{"hidden_size": 128, "num_key_value_heads": 2, "intermediate_size": 1024, "init_std_up": 0.0389, "max_grad_norm": 1.0, "decay_shape": "linear", "max_seq_len": 512}
Each number is 50 + 15 x the weight over its row's rms, rounded and kept within 0 to 99. Layers, rows and columns count from 0. The size before them is the row's rms in percent of the matrix's.

# layer 4 MLP up, 1024x128, rms 0.24, rows 585-639, columns 0-127
110:56 44 32 52 50 51 43 68 45 24 55 73 57 57 73 33 43 40 52 48 51 70 54 56 51 49 46 23 60 78 52 41 48 57 43 55 43 42 60 51 76 74 63 23 27 40 51 29 69 54 50 53 45 50 39 45 84 45 44 38 62 74 43 71 39 61 38 37 44 55 48 37 44 49 34 84 31 52 33 65 60 46 19 58 26 33 44 39 52 41 45 59 24 73 49 52 37 83 43 73 36 55 51 57 78 34 93 51 62 72 45 67 50 52 61 39 40 14 19 44 46 61 61 52 69 19 41 54
090:55 54 70 56 62 34 58 66 57 79 93 56 41 38 37 70 56 43 41 35 49 51 72 43 46 38 58 33 47 55 49 32 56 60 42 82 47 52 60 19 51 41 39 58 62 37 50 73 35 55 63 56 61 38 33 59 52 61 45 24 32 31 66 58 68 57 63 57 38 51 25 24 45 37 27 52 22 58 33 49 80 44 49 76 70 34 51 72 69 50 25 45 31 70 23 46 41 57 18 46 52 62 44 27 19 73 56 46 46 44 77 66 39 47 47 55 47 37 56 46 27 56 48 60 75 46 72 46
104:52 73 45 50 46 95 42 55 57 53 27 28 50 44 64 49 56 57 47 78 60 33 26 34 67 66 51 51 78 49 52 39 00 52 46 58 50 39 32 59 51 67 44 45 51 42 93 31 58 61 49 15 71 57 69 43 39 50 46 38 28 57 54 36 31 25 38 37 47 57 68 31 68 80 63 37 53 50 57 59 43 47 58 47 49 75 33 16 47 60 68 57 61 36 55 66 46 45 69 58 31 49 48 23 58 51 52 33 53 56 43 34 77 48 36 42 54 37 49 53 38 82 43 41 54 42 54 56
087:74 28 61 43 54 62 25 37 72 57 46 61 68 34 75 61 37 27 45 41 27 19 51 21 58 68 30 56 76 40 36 75 54 52 46 31 54 46 31 52 34 62 31 51 37 60 27 63 52 68 64 35 60 30 55 55 76 32 70 61 51 72 57 28 32 38 34 35 35 54 35 42 49 49 53 49 60 71 53 60 64 48 61 39 12 45 35 58 30 70 34 43 43 62 46 40 52 34 52 38 69 61 57 44 84 53 55 29 29 50 41 60 60 43 40 57 61 51 83 51 28 50 63 68 70 64 71 35
087:52 73 38 65 47 58 53 57 77 58 73 48 42 48 53 51 99 30 67 38 77 57 59 64 66 73 51 34 71 43 63 44 45 35 44 69 42 68 33 35 54 47 24 38 37 32 30 42 32 66 36 66 27 44 50 55 57 46 50 41 45 50 71 79 49 31 49 56 53 43 54 49 53 58 25 42 69 67 00 24 77 58 56 39 37 67 44 89 54 52 52 65 50 51 58 50 28 49 36 26 44 45 34 51 54 45 30 65 55 56 48 63 29 66 17 44 36 46 45 66 44 48 38 54 47 55 65 35
103:39 65 43 49 54 26 53 68 43 49 37 63 65 69 51 67 39 55 55 20 69 55 51 52 32 74 59 43 39 71 52 57 53 49 30 55 55 43 86 57 72 57 37 53 44 28 13 47 25 61 30 79 18 60 46 28 52 46 29 37 64 42 62 14 52 09 53 55 63 68 47 47 37 45 45 33 68 46 30 65 56 50 60 72 55 52 42 30 41 29 45 58 52 65 63 34 66 70 28 65 59 47 89 55 45 49 61 37 50 58 56 62 44 41 40 30 51 51 79 59 78 36 50 42 28 53 46 55
115:62 62 45 58 32 44 35 57 66 67 46 52 55 57 79 76 50 55 63 56 53 63 47 36 42 66 62 60 69 38 41 45 40 63 49 47 69 55 78 36 48 48 48 70 40 54 47 21 53 49 75 33 51 63 20 44 51 62 37 36 37 11 35 21 36 19 30 45 71 57 51 48 55 55 65 62 19 44 36 74 57 70 57 15 74 34 34 25 47 74 48 76 49 76 56 53 36 63 60 52 49 90 75 54 26 68 57 48 38 53 50 66 63 47 40 44 57 27 59 40 27 50 53 46 51 41 43 52
109:45 65 35 48 05 42 66 05 28 48 45 63 45 41 28 44 44 52 63 40 66 90 60 06 53 48 60 45 67 64 35 60 33 61 55 39 47 40 77 44 48 53 57 54 47 29 32 56 69 69 50 61 44 45 35 63 54 47 43 78 28 34 59 50 59 10 42 43 63 69 46 66 61 57 64 74 64 52 46 56 52 59 18 58 61 33 51 46 73 54 42 55 40 37 40 31 32 75 55 47 71 63 43 61 54 52 59 51 51 73 74 41 46 48 47 31 74 52 68 47 37 63 59 34 48 30 48 51
080:42 76 40 64 37 42 47 30 59 72 37 70 67 38 53 40 39 37 57 47 49 64 63 42 35 42 30 53 46 50 49 63 54 45 46 69 45 34 62 36 77 24 25 74 64 54 30 40 47 47 72 27 42 69 44 70 42 77 40 67 34 44 32 56 38 40 60 24 75 81 62 57 59 29 53 53 44 37 63 60 46 59 69 60 39 49 28 41 64 64 69 49 43 44 57 25 70 57 43 57 20 27 68 45 28 45 43 69 34 46 18 61 23 82 62 46 52 36 67 55 66 67 75 63 46 62 49 73
111:77 47 53 64 79 65 54 52 72 55 24 40 65 72 60 29 59 34 57 53 19 44 52 11 58 73 44 41 48 61 36 53 44 45 62 55 36 48 36 42 21 53 57 19 63 42 44 59 59 69 65 30 72 41 42 86 50 35 44 36 46 60 52 23 33 61 61 37 50 59 47 66 48 56 33 61 48 42 46 70 43 57 72 74 23 34 50 31 47 32 62 76 47 54 41 61 72 41 48 42 35 39 82 62 65 46 50 41 41 14 44 64 46 41 82 51 64 51 43 50 40 62 20 53 52 70 46 37
099:31 42 52 30 63 60 64 74 69 14 49 46 51 49 59 65 45 66 47 73 47 52 59 09 27 47 51 58 39 45 37 73 31 38 58 47 63 26 59 71 37 59 24 59 93 36 31 54 39 56 44 37 56 43 25 58 44 74 53 57 41 56 34 24 35 40 38 45 71 69 44 66 51 34 38 36 46 52 44 50 67 76 38 45 56 61 68 50 29 71 54 67 15 66 64 37 57 24 35 46 62 57 55 37 67 50 55 45 50 49 46 46 66 50 53 65 44 72 48 45 36 74 73 52 79 68 41 25
121:54 27 73 26 68 34 56 20 35 32 45 57 38 52 50 48 71 84 38 55 26 38 54 50 69 27 54 66 51 69 52 63 46 72 27 46 33 58 65 71 37 74 63 58 49 39 62 45 81 36 69 53 34 61 19 49 34 58 43 39 77 49 54 36 64 31 61 46 61 57 56 56 45 29 59 70 49 85 41 62 60 45 38 62 68 37 18 53 12 54 57 48 42 40 44 57 47 46 55 39 12 42 52 32 51 37 61 69 46 53 37 42 56 51 28 57 63 66 67 44 61 69 41 49 40 55 68 23
115:55 47 55 56 31 76 31 51 57 64 78 24 62 25 00 77 37 53 58 57 49 50 45 85 40 50 23 55 34 52 70 30 73 46 76 73 44 57 29 62 63 51 66 57 33 49 61 25 73 40 45 62 43 38 70 30 64 57 53 19 46 43 48 65 62 54 36 45 40 42 38 55 60 63 47 30 59 47 45 37 76 24 46 63 54 50 57 53 44 36 59 49 45 50 47 85 29 43 67 63 43 43 49 27 46 56 28 37 51 36 46 63 73 51 28 71 58 60 36 47 54 56 41 42 58 50 63 53
109:62 13 82 30 30 54 49 50 18 44 64 42 65 41 55 47 53 70 91 45 51 60 47 51 31 55 70 55 58 71 60 45 45 45 51 55 57 45 28 26 38 50 40 77 50 47 75 43 45 67 67 67 66 42 43 14 35 42 47 40 61 54 26 51 31 50 62 56 61 50 44 66 22 40 50 49 40 71 51 36 41 39 63 78 69 75 30 46 46 53 68 47 58 37 61 34 52 48 71 47 62 57 68 44 65 41 48 32 27 55 79 42 63 63 28 58 55 29 15 70 54 18 32 51 52 44 62 50
108:53 54 46 63 26 41 54 62 80 55 49 63 57 57 43 53 62 71 56 48 52 67 32 34 79 35 29 37 39 73 60 49 21 77 55 73 42 47 50 67 45 72 60 42 57 50 32 60 56 62 55 35 55 20 36 57 71 54 23 31 44 40 45 40 53 30 39 43 47 40 54 76 55 56 34 51 78 69 65 56 52 45 33 30 81 27 29 38 13 19 75 39 56 52 50 40 69 63 61 34 46 49 33 41 25 52 54 23 78 39 56 62 50 47 56 59 38 65 61 55 58 67 30 76 42 65 44 66
099:61 52 47 49 53 76 33 51 43 42 46 71 52 42 53 63 50 54 43 23 50 26 41 52 31 27 39 27 47 38 58 12 48 59 41 09 79 49 44 75 60 30 57 36 47 41 28 56 67 31 53 43 47 55 60 64 76 42 53 60 53 17 43 39 64 51 48 54 75 65 80 53 49 58 55 39 36 64 41 45 49 52 57 37 57 48 67 19 69 53 53 48 59 47 50 72 53 65 48 25 31 15 70 34 37 63 69 45 22 43 47 57 68 45 41 48 39 54 58 67 47 86 62 58 61 75 76 25
117:60 47 65 67 64 82 38 56 40 43 40 55 44 58 42 50 53 59 58 36 56 41 54 51 41 33 53 29 70 53 53 49 58 84 47 12 60 55 64 37 51 50 29 50 47 46 35 78 73 40 53 43 62 57 44 64 64 45 99 54 57 32 24 44 89 46 27 52 61 52 52 35 36 47 32 26 57 44 64 28 63 67 53 16 50 50 35 50 41 41 61 13 40 54 57 37 77 53 33 59 50 66 35 29 53 66 76 49 27 54 68 67 55 44 36 65 37 56 36 24 43 57 32 40 32 52 60 47
078:69 63 51 49 38 71 58 51 45 45 49 49 61 61 75 74 88 59 66 76 38 60 62 69 39 33 75 46 41 41 47 42 43 52 54 32 69 22 20 69 59 53 54 20 54 29 34 47 56 39 44 55 60 37 45 61 41 41 81 13 54 52 66 66 53 12 54 42 42 60 67 51 46 24 35 48 68 67 45 63 43 70 59 48 57 45 67 46 67 33 55 33 44 44 51 50 16 45 59 45 28 28 56 54 35 23 48 58 38 63 67 50 49 50 47 65 63 18 32 39 18 66 57 43 43 55 74 44
102:75 75 74 46 28 25 33 66 67 54 59 70 29 32 59 62 28 42 73 52 28 55 28 40 58 36 54 58 36 44 33 10 76 62 15 54 56 53 53 66 33 59 54 65 71 48 47 73 52 21 31 53 41 40 45 57 56 41 62 67 45 63 35 82 48 43 45 67 40 50 39 32 50 30 26 61 76 56 66 63 30 58 71 37 79 50 71 45 49 39 71 62 57 47 49 52 52 48 54 62 22 63 43 38 60 62 34 47 33 38 55 43 57 54 31 49 60 53 72 48 41 77 54 53 24 43 44 36
085:61 49 81 48 39 46 52 56 60 42 50 33 73 83 39 48 62 29 67 43 72 45 67 26 46 53 62 27 62 46 46 96 45 49 66 47 58 54 23 64 49 35 46 41 43 29 22 49 51 44 48 36 73 29 45 53 50 53 69 39 60 47 17 66 71 44 24 55 45 34 66 36 43 57 59 40 60 69 62 57 47 48 53 29 50 39 57 59 74 80 35 34 48 52 28 71 46 22 41 23 76 40 54 78 61 41 50 30 49 56 55 29 51 45 38 64 42 59 48 36 50 76 38 29 29 64 62 28
094:77 41 43 74 23 41 49 60 60 46 73 47 25 69 53 69 67 63 35 62 70 54 75 44 56 55 52 65 52 31 41 42 68 49 76 45 57 41 60 51 72 67 51 63 35 58 41 03 20 44 42 36 43 41 70 53 57 50 26 58 43 28 55 37 45 45 45 42 34 68 63 81 32 37 44 35 56 57 61 50 48 50 61 45 33 30 35 46 61 39 49 62 83 39 70 33 17 58 57 12 56 46 41 35 64 50 73 66 52 71 57 65 36 39 56 53 40 53 51 45 67 57 13 24 45 59 52 43
104:47 50 67 81 76 42 61 52 55 33 22 23 76 56 65 32 49 62 68 47 59 30 38 28 48 79 70 55 48 36 47 56 33 72 53 46 56 45 41 55 44 41 51 54 42 29 56 38 45 68 53 65 41 29 55 86 45 39 46 55 69 69 49 61 57 35 56 53 49 76 44 47 52 65 36 16 65 26 23 36 59 62 52 65 64 36 47 50 58 63 67 45 57 68 44 15 37 36 68 70 63 49 44 54 43 55 60 50 42 58 30 65 55 47 55 63 70 31 51 17 27 16 61 52 65 29 72 27
104:79 62 68 19 40 47 46 57 59 83 65 37 48 44 58 45 55 43 32 36 65 58 70 23 36 57 64 67 52 63 60 76 30 53 37 44 63 32 40 70 49 55 25 28 57 55 48 31 38 47 52 43 25 56 53 45 78 50 39 33 39 50 51 84 70 41 29 72 34 36 53 48 43 36 44 72 38 69 62 31 58 22 71 44 62 38 38 43 39 32 52 42 72 51 36 62 57 50 42 65 43 70 45 63 65 43 34 50 93 47 50 57 48 65 64 21 50 41 19 65 29 39 65 64 47 52 59 75
105:64 19 49 59 27 73 68 60 49 68 62 65 51 75 53 60 60 37 25 51 00 60 55 51 14 30 41 55 22 73 63 60 55 56 45 38 41 55 68 50 33 46 31 53 42 61 39 50 62 64 87 65 42 44 43 40 42 50 20 38 79 42 71 67 41 41 45 40 59 51 58 36 58 57 45 68 29 67 39 49 38 43 56 54 59 43 74 47 57 47 62 43 73 37 34 61 58 31 43 71 44 25 51 40 50 44 71 33 35 44 42 44 59 45 30 61 81 51 44 54 21 58 32 71 67 53 74 54
123:65 69 38 77 39 44 36 55 57 47 78 46 29 38 67 45 59 59 61 42 30 34 74 36 30 73 33 49 44 67 51 50 50 42 64 50 59 89 34 34 48 65 48 56 44 38 32 28 49 45 37 41 34 61 25 46 39 44 25 48 64 24 51 58 54 61 14 78 53 31 76 65 56 46 48 49 88 47 55 41 48 63 12 72 56 37 35 27 43 45 72 52 58 64 52 52 47 54 52 56 50 60 77 52 53 73 52 41 38 28 22 44 49 47 48 59 58 58 51 61 26 51 39 80 69 54 84 48
107:57 37 37 50 29 23 56 42 60 13 77 63 57 31 48 71 37 58 60 57 63 67 45 41 31 56 22 64 44 54 65 75 52 48 66 52 35 72 19 56 57 58 26 46 63 64 55 64 35 52 33 74 62 69 43 47 46 42 45 57 51 61 63 28 40 46 41 47 62 28 43 63 60 60 54 57 25 54 74 42 65 19 38 66 60 50 51 28 26 66 88 49 53 52 76 68 60 63 76 31 33 46 49 67 23 23 38 33 34 49 33 58 44 45 60 45 53 30 51 62 39 35 42 73 47 56 71 46
087:35 88 31 42 58 37 50 43 42 50 62 37 39 64 40 46 44 73 78 31 53 45 27 46 57 34 69 42 44 48 46 80 38 62 60 50 44 47 30 39 39 65 53 73 38 48 42 76 55 45 59 57 32 62 39 79 63 26 49 55 43 40 44 56 53 47 54 67 57 60 74 68 80 32 64 70 71 42 49 69 49 14 32 55 29 30 83 51 54 55 62 38 58 30 46 28 63 52 36 54 42 55 24 22 48 50 46 75 55 55 63 62 41 56 49 36 71 54 76 38 12 42 51 57 70 46 28 30
101:40 66 40 40 45 76 51 66 43 64 59 31 37 58 36 59 61 69 44 50 51 49 35 44 23 33 43 62 49 79 75 64 21 58 61 50 53 36 27 52 50 60 40 53 39 72 34 60 76 68 30 55 22 67 04 51 62 47 43 52 51 33 62 71 78 59 20 70 41 28 52 51 65 58 45 65 16 58 54 58 72 24 75 55 46 64 52 73 48 37 31 53 46 39 57 31 63 52 67 64 26 45 61 58 28 44 41 72 64 46 54 53 51 38 46 33 45 46 37 40 42 49 73 53 78 47 77 55
086:25 63 38 48 25 72 15 31 58 58 74 58 38 27 46 45 49 49 64 51 60 43 84 27 50 79 29 36 58 45 17 59 50 56 64 43 54 36 47 40 43 57 30 56 69 39 71 63 53 47 42 69 72 58 73 45 59 20 47 64 74 42 30 32 41 71 45 43 53 41 64 23 56 33 48 59 48 51 36 75 40 70 57 32 31 35 86 49 48 68 59 59 41 52 51 38 51 45 40 60 62 34 42 66 52 60 46 53 53 53 60 42 38 59 38 52 36 70 50 18 94 40 51 48 54 21 50 55
112:52 35 64 51 37 62 35 35 49 53 53 50 46 23 66 45 55 44 78 31 49 77 27 33 54 58 55 55 44 70 49 69 21 73 59 78 33 33 70 38 34 53 78 55 51 53 50 29 55 59 44 42 76 34 43 64 43 49 54 61 50 41 28 64 48 22 95 39 67 29 65 29 57 35 34 62 74 66 78 47 61 40 68 63 52 61 67 47 28 47 37 61 57 25 42 46 43 46 40 28 24 50 33 38 59 75 71 65 53 36 62 46 29 48 38 43 47 59 41 21 63 43 38 40 58 57 54 77
112:69 48 40 27 64 63 62 54 48 50 49 68 78 63 69 79 38 49 26 52 38 36 58 47 34 57 64 54 34 33 42 39 46 59 48 40 47 48 35 40 61 55 44 91 45 35 74 39 53 79 42 68 86 74 68 40 45 40 53 38 63 30 62 80 46 52 53 27 52 48 40 35 28 43 44 00 74 46 50 57 31 46 61 50 52 29 39 44 43 55 60 44 47 55 51 49 60 51 61 50 34 51 28 56 49 41 22 28 47 75 49 42 49 45 75 78 50 39 59 14 45 63 55 24 62 30 42 65
085:59 34 61 55 62 78 73 46 67 29 34 65 51 35 65 57 52 59 40 55 08 52 58 46 41 37 42 44 68 67 55 77 52 53 66 44 46 34 42 50 61 87 34 66 51 44 44 61 70 57 57 58 52 40 47 56 21 44 52 49 49 12 60 37 54 38 68 47 49 63 31 37 21 55 66 73 68 58 54 54 56 42 20 31 38 48 42 78 84 44 51 44 27 45 37 45 38 56 38 41 83 57 21 51 45 54 64 48 48 20 58 59 56 59 55 47 52 67 49 24 64 38 61 47 71 09 41 54
103:43 55 66 28 54 40 52 46 47 52 40 17 46 46 46 62 44 76 46 45 58 45 66 36 56 64 17 74 54 39 53 43 28 41 42 51 52 48 64 71 11 44 51 59 56 46 71 41 55 53 58 44 67 78 60 21 75 52 45 42 45 09 69 43 54 42 64 54 81 74 67 36 33 71 43 52 44 47 40 56 49 32 29 49 68 41 26 53 38 28 42 44 35 12 78 38 61 73 63 74 36 35 44 58 65 52 56 55 48 65 64 73 40 51 49 43 57 58 37 28 53 64 51 15 60 71 49 64
076:47 58 47 40 52 49 72 76 53 36 74 26 43 56 46 46 43 51 43 56 18 37 52 58 65 44 65 45 48 35 79 38 57 60 25 58 36 33 63 80 79 49 61 51 60 36 38 54 57 62 59 67 18 46 42 49 65 61 29 58 80 29 58 38 39 73 29 57 55 46 69 68 34 54 35 40 36 36 75 60 60 86 40 60 75 41 29 39 50 74 48 41 33 43 49 48 63 64 39 50 54 47 54 56 60 33 20 26 74 34 59 48 47 59 65 30 66 50 64 49 87 36 45 33 47 62 21 37
126:43 64 55 37 42 63 38 95 81 52 56 83 34 24 63 49 45 82 43 52 34 43 56 31 38 51 86 57 43 43 47 38 30 45 49 45 70 77 37 22 69 32 42 67 08 28 49 33 52 53 48 41 33 72 56 40 43 49 39 31 39 40 43 45 61 70 47 56 54 56 64 53 31 51 58 71 75 56 57 74 47 48 25 52 63 49 61 50 44 48 59 56 33 54 32 55 38 60 19 41 33 58 72 21 61 69 54 74 35 64 65 38 46 43 29 75 57 37 49 54 41 67 44 59 46 40 53 46
093:62 55 54 32 78 42 10 66 64 18 50 54 49 58 62 35 50 44 32 59 31 37 38 41 47 27 72 48 64 84 50 32 49 43 25 52 34 41 55 61 39 44 47 59 70 49 53 60 46 26 36 60 74 68 49 51 66 76 50 49 45 40 62 45 75 49 62 55 42 58 50 39 84 54 21 57 50 64 41 46 48 58 40 52 76 44 35 45 43 49 56 41 57 30 68 18 61 19 60 52 57 43 57 53 55 39 43 62 32 76 63 31 27 49 92 60 57 80 76 51 47 52 27 37 43 60 27 54
104:63 49 53 48 72 54 24 46 28 65 40 28 17 49 48 37 37 60 39 54 53 58 46 31 38 61 57 36 46 48 51 47 41 56 35 70 38 60 35 44 43 49 35 57 40 42 79 32 52 74 60 24 49 53 55 45 81 62 26 49 73 80 47 47 64 51 64 55 53 59 07 64 66 42 56 55 40 58 26 49 70 35 83 47 54 39 42 34 49 18 44 72 54 60 59 49 80 46 32 42 32 60 58 44 24 71 59 62 40 57 26 60 78 47 32 76 69 59 84 53 71 42 42 47 59 50 68 49
098:45 33 65 42 43 57 55 41 53 39 77 52 50 86 19 58 63 47 68 50 39 43 46 44 27 67 43 70 35 67 60 28 42 71 64 34 37 44 59 76 42 86 48 55 45 50 62 63 42 48 73 57 41 42 61 47 46 27 28 54 59 53 37 37 53 20 58 60 34 51 67 55 49 33 44 61 40 61 62 74 29 34 45 34 71 47 35 40 59 45 69 54 43 23 47 26 83 44 65 57 11 20 78 64 54 46 31 62 71 45 47 37 57 68 58 43 36 41 85 55 44 34 49 58 64 33 67 52
086:46 24 40 74 77 48 66 41 55 32 44 35 59 26 44 37 27 55 47 37 41 41 34 19 62 43 70 66 70 48 32 74 66 43 42 52 59 78 52 52 40 45 24 63 64 61 68 63 46 49 42 70 60 38 45 34 71 62 58 39 37 36 18 46 38 68 33 66 46 42 58 70 51 79 37 43 31 44 80 44 49 20 68 49 32 18 39 39 69 42 28 25 53 60 65 59 26 48 70 44 53 67 49 65 68 39 40 54 39 41 42 86 43 65 47 45 58 67 43 79 39 61 47 51 59 48 57 39
096:41 71 49 38 58 38 32 32 42 45 61 41 62 75 47 45 47 68 47 52 32 24 35 47 82 38 55 47 42 70 51 50 29 53 69 41 19 68 80 52 34 63 57 70 25 54 45 68 46 38 39 49 65 47 54 39 61 55 39 66 76 10 31 81 42 58 63 66 55 48 61 71 58 34 48 71 37 67 38 41 55 44 76 40 47 40 48 24 66 68 40 50 40 42 61 41 85 44 52 56 38 54 38 46 60 48 76 75 23 33 44 46 49 46 28 30 40 52 69 76 27 32 70 41 42 46 35 60
094:62 42 46 35 45 52 31 52 41 29 78 59 41 41 37 56 42 50 67 27 48 59 53 78 54 80 34 26 51 55 74 23 51 39 80 31 74 44 36 13 70 29 43 46 57 71 34 33 46 22 55 59 27 57 79 74 58 60 41 34 51 57 35 67 67 52 40 50 45 61 60 35 80 63 54 60 53 69 70 59 47 47 54 51 44 74 45 38 43 47 44 37 45 33 90 22 41 70 60 50 58 32 45 44 69 36 65 63 44 76 50 65 40 39 31 55 66 34 40 49 48 53 67 40 31 41 58 39
128:27 45 66 53 40 46 41 29 34 46 49 47 51 52 73 78 42 53 59 79 58 17 44 43 34 72 36 57 58 47 35 38 28 49 54 44 46 71 61 60 45 17 52 23 46 59 28 72 42 50 73 86 40 43 99 68 58 70 44 51 39 68 35 55 31 55 42 50 62 43 56 60 47 45 41 57 35 36 51 63 42 37 61 53 70 48 52 62 38 50 45 61 57 43 52 41 40 70 56 63 43 24 58 44 78 45 75 58 54 45 51 55 67 41 29 19 72 13 33 38 62 48 66 66 41 47 53 84
126:60 44 65 67 36 51 66 54 52 55 67 48 45 36 63 75 60 32 54 43 46 85 35 29 49 75 46 56 61 54 49 68 43 54 45 56 47 54 30 39 43 35 42 52 54 69 62 23 45 67 63 71 66 53 33 43 22 44 48 61 42 37 54 48 56 26 67 38 57 50 74 54 46 72 81 69 58 57 57 62 39 47 80 32 54 37 53 64 38 52 36 62 55 74 25 32 09 56 45 60 45 38 28 32 60 53 79 43 30 54 39 48 16 61 51 59 58 87 75 27 60 34 29 36 20 54 42 39
099:72 46 44 33 67 20 31 59 77 65 39 60 60 51 66 38 70 37 29 49 43 31 63 52 73 61 78 35 26 68 49 55 44 41 54 47 74 65 45 46 40 45 32 53 47 65 54 53 38 47 96 38 31 38 43 71 33 63 48 37 47 59 27 32 36 63 55 53 51 47 52 66 59 53 15 61 37 83 54 41 57 56 15 47 53 40 58 55 47 69 50 44 53 47 47 72 49 50 51 90 78 64 58 40 44 50 65 68 51 60 14 62 54 49 63 49 47 50 44 27 42 52 22 70 50 64 41 21
101:66 66 63 55 29 68 46 39 53 60 57 42 52 53 62 34 54 35 58 38 40 22 75 59 59 19 27 46 67 49 62 69 55 24 66 71 51 38 29 53 55 60 44 27 14 36 34 53 67 38 52 59 39 43 11 00 65 74 59 65 76 58 49 57 71 43 61 58 55 57 41 22 62 51 57 33 46 59 66 50 60 60 56 69 60 70 87 54 67 41 52 73 37 52 32 34 58 54 52 65 62 54 46 06 55 38 47 44 48 46 60 42 39 40 39 65 42 36 50 58 55 50 52 49 49 33 53 53
087:38 44 67 72 72 34 34 47 62 66 43 56 70 54 26 64 51 40 53 51 58 43 34 25 53 38 33 25 55 38 41 73 42 46 41 52 33 73 35 72 44 40 43 52 49 68 64 65 41 63 41 32 20 45 46 50 72 25 46 42 57 40 37 48 47 57 39 52 62 33 70 51 28 35 42 41 76 52 76 62 53 46 66 59 62 34 43 38 33 46 52 75 58 83 77 25 46 39 49 50 78 21 59 33 12 32 48 64 61 71 50 23 40 65 39 48 75 50 44 72 68 70 62 57 51 22 51 42
083:23 48 30 59 44 55 58 70 43 64 38 42 64 57 45 69 68 42 54 52 47 42 48 61 53 65 24 60 27 29 56 44 51 59 58 30 39 19 40 71 26 34 41 60 72 46 69 37 56 42 43 59 98 45 73 37 19 50 49 57 45 48 28 51 60 15 42 38 49 52 64 24 61 47 58 83 56 58 81 81 53 36 72 53 67 29 62 45 38 48 77 20 68 58 28 64 59 48 44 42 41 52 63 33 57 46 49 46 28 37 41 53 44 63 66 44 57 58 55 18 62 52 47 55 43 38 69 40
097:44 47 65 45 71 40 32 45 38 17 67 50 31 22 20 65 72 47 38 82 78 37 36 48 64 66 24 46 69 50 32 54 53 18 43 60 28 49 55 39 65 67 42 56 51 35 54 51 57 78 68 20 79 65 69 55 38 49 66 20 42 44 39 48 69 30 41 39 40 61 39 42 75 47 45 43 47 77 45 55 54 51 52 66 30 55 74 33 49 75 42 39 49 64 57 47 65 81 45 44 26 62 45 43 70 46 57 44 51 61 25 35 60 60 72 53 53 36 44 47 41 67 37 69 43 32 57 45
126:37 50 62 44 31 34 38 50 31 61 51 31 59 35 73 71 55 64 56 68 41 53 49 15 45 40 45 63 28 55 73 35 46 57 63 34 51 55 76 42 33 51 29 41 56 57 64 19 56 68 70 42 66 96 76 73 66 28 52 34 43 39 49 41 61 51 38 36 52 82 68 56 51 43 54 39 45 56 78 74 78 33 37 41 74 41 57 40 32 38 73 33 71 22 42 48 61 52 57 40 58 70 42 38 42 27 31 49 43 48 36 43 33 42 45 69 56 46 46 28 64 70 55 30 35 66 59 53
112:58 55 41 57 61 59 66 46 41 45 65 50 61 53 75 57 37 48 60 65 63 42 76 36 32 63 48 38 49 50 40 53 79 41 81 34 60 30 51 59 41 51 30 58 38 41 33 47 72 56 43 24 59 49 84 50 52 62 45 31 44 55 59 38 70 78 29 54 67 55 63 59 43 70 28 56 33 30 59 63 36 52 58 70 62 68 38 49 61 30 51 62 71 52 54 39 26 57 73 63 22 20 51 36 60 24 54 34 35 56 41 61 52 32 66 57 43 68 63 34 35 69 37 08 20 48 16 64
110:29 51 46 48 49 70 70 66 37 34 80 49 53 15 35 48 42 12 47 58 39 47 43 35 50 80 52 59 66 75 39 35 37 37 42 40 53 35 51 46 65 41 59 62 53 46 71 44 34 42 72 57 47 48 45 55 40 59 42 39 54 66 68 43 24 36 29 57 99 58 34 44 61 52 45 49 54 46 49 26 55 37 63 30 60 60 74 48 39 46 75 71 62 24 44 54 59 45 49 66 36 61 54 39 48 53 71 43 36 70 28 62 35 77 24 52 43 43 68 38 62 51 61 80 55 31 71 64
081:36 63 51 77 72 58 64 31 37 53 38 51 56 60 43 46 54 54 51 64 40 53 61 42 53 48 69 37 62 50 59 41 25 33 43 68 57 45 56 29 21 34 47 44 37 55 55 39 34 55 66 50 53 22 32 53 72 52 57 25 32 72 47 62 66 36 44 54 52 51 02 66 51 46 65 61 37 56 65 41 46 56 99 48 58 65 30 33 52 41 39 55 37 51 83 76 55 58 61 38 46 31 18 42 56 63 52 65 31 47 43 40 36 73 70 57 51 59 48 64 73 66 25 25 23 77 38 50
098:51 55 44 52 54 48 59 73 40 36 53 40 49 35 50 72 66 74 51 43 12 65 43 20 15 43 25 50 33 61 43 31 45 73 54 46 52 45 49 41 49 40 44 72 76 51 51 57 87 20 57 80 60 28 52 33 54 57 59 35 66 67 49 45 58 58 69 81 79 54 33 48 56 23 58 44 49 66 50 80 46 09 53 13 56 58 33 53 52 76 38 44 51 41 44 44 49 51 74 65 68 45 52 43 51 64 50 56 45 59 31 41 56 59 40 36 43 53 32 35 71 51 58 47 55 26 60 68
119:57 31 50 52 34 44 31 59 55 74 44 54 47 24 51 35 74 68 33 57 54 86 61 60 44 41 31 64 55 55 61 46 65 89 69 34 68 45 61 59 41 38 48 51 50 71 32 53 63 61 60 53 65 50 40 62 33 46 44 40 41 43 30 28 28 44 12 60 64 45 40 50 47 68 24 55 47 64 72 56 49 50 38 56 53 63 34 64 64 36 70 54 34 42 67 04 46 44 54 32 62 53 38 27 66 41 37 61 83 64 76 60 55 29 56 51 55 73 45 46 63 75 63 32 24 36 54 72
088:25 49 32 59 53 61 40 67 55 50 34 37 62 56 44 51 67 62 41 48 41 51 27 67 44 75 79 35 89 70 57 62 34 39 29 55 68 56 74 11 55 40 40 22 56 59 16 49 57 76 63 52 70 44 40 36 43 35 54 54 40 42 67 59 52 52 42 71 51 44 29 71 55 50 56 79 56 48 65 37 38 45 65 54 43 49 27 44 63 08 53 44 46 50 51 46 05 52 47 47 51 62 38 58 67 57 83 55 67 61 39 69 53 44 56 24 62 51 48 63 24 45 60 38 38 73 59 51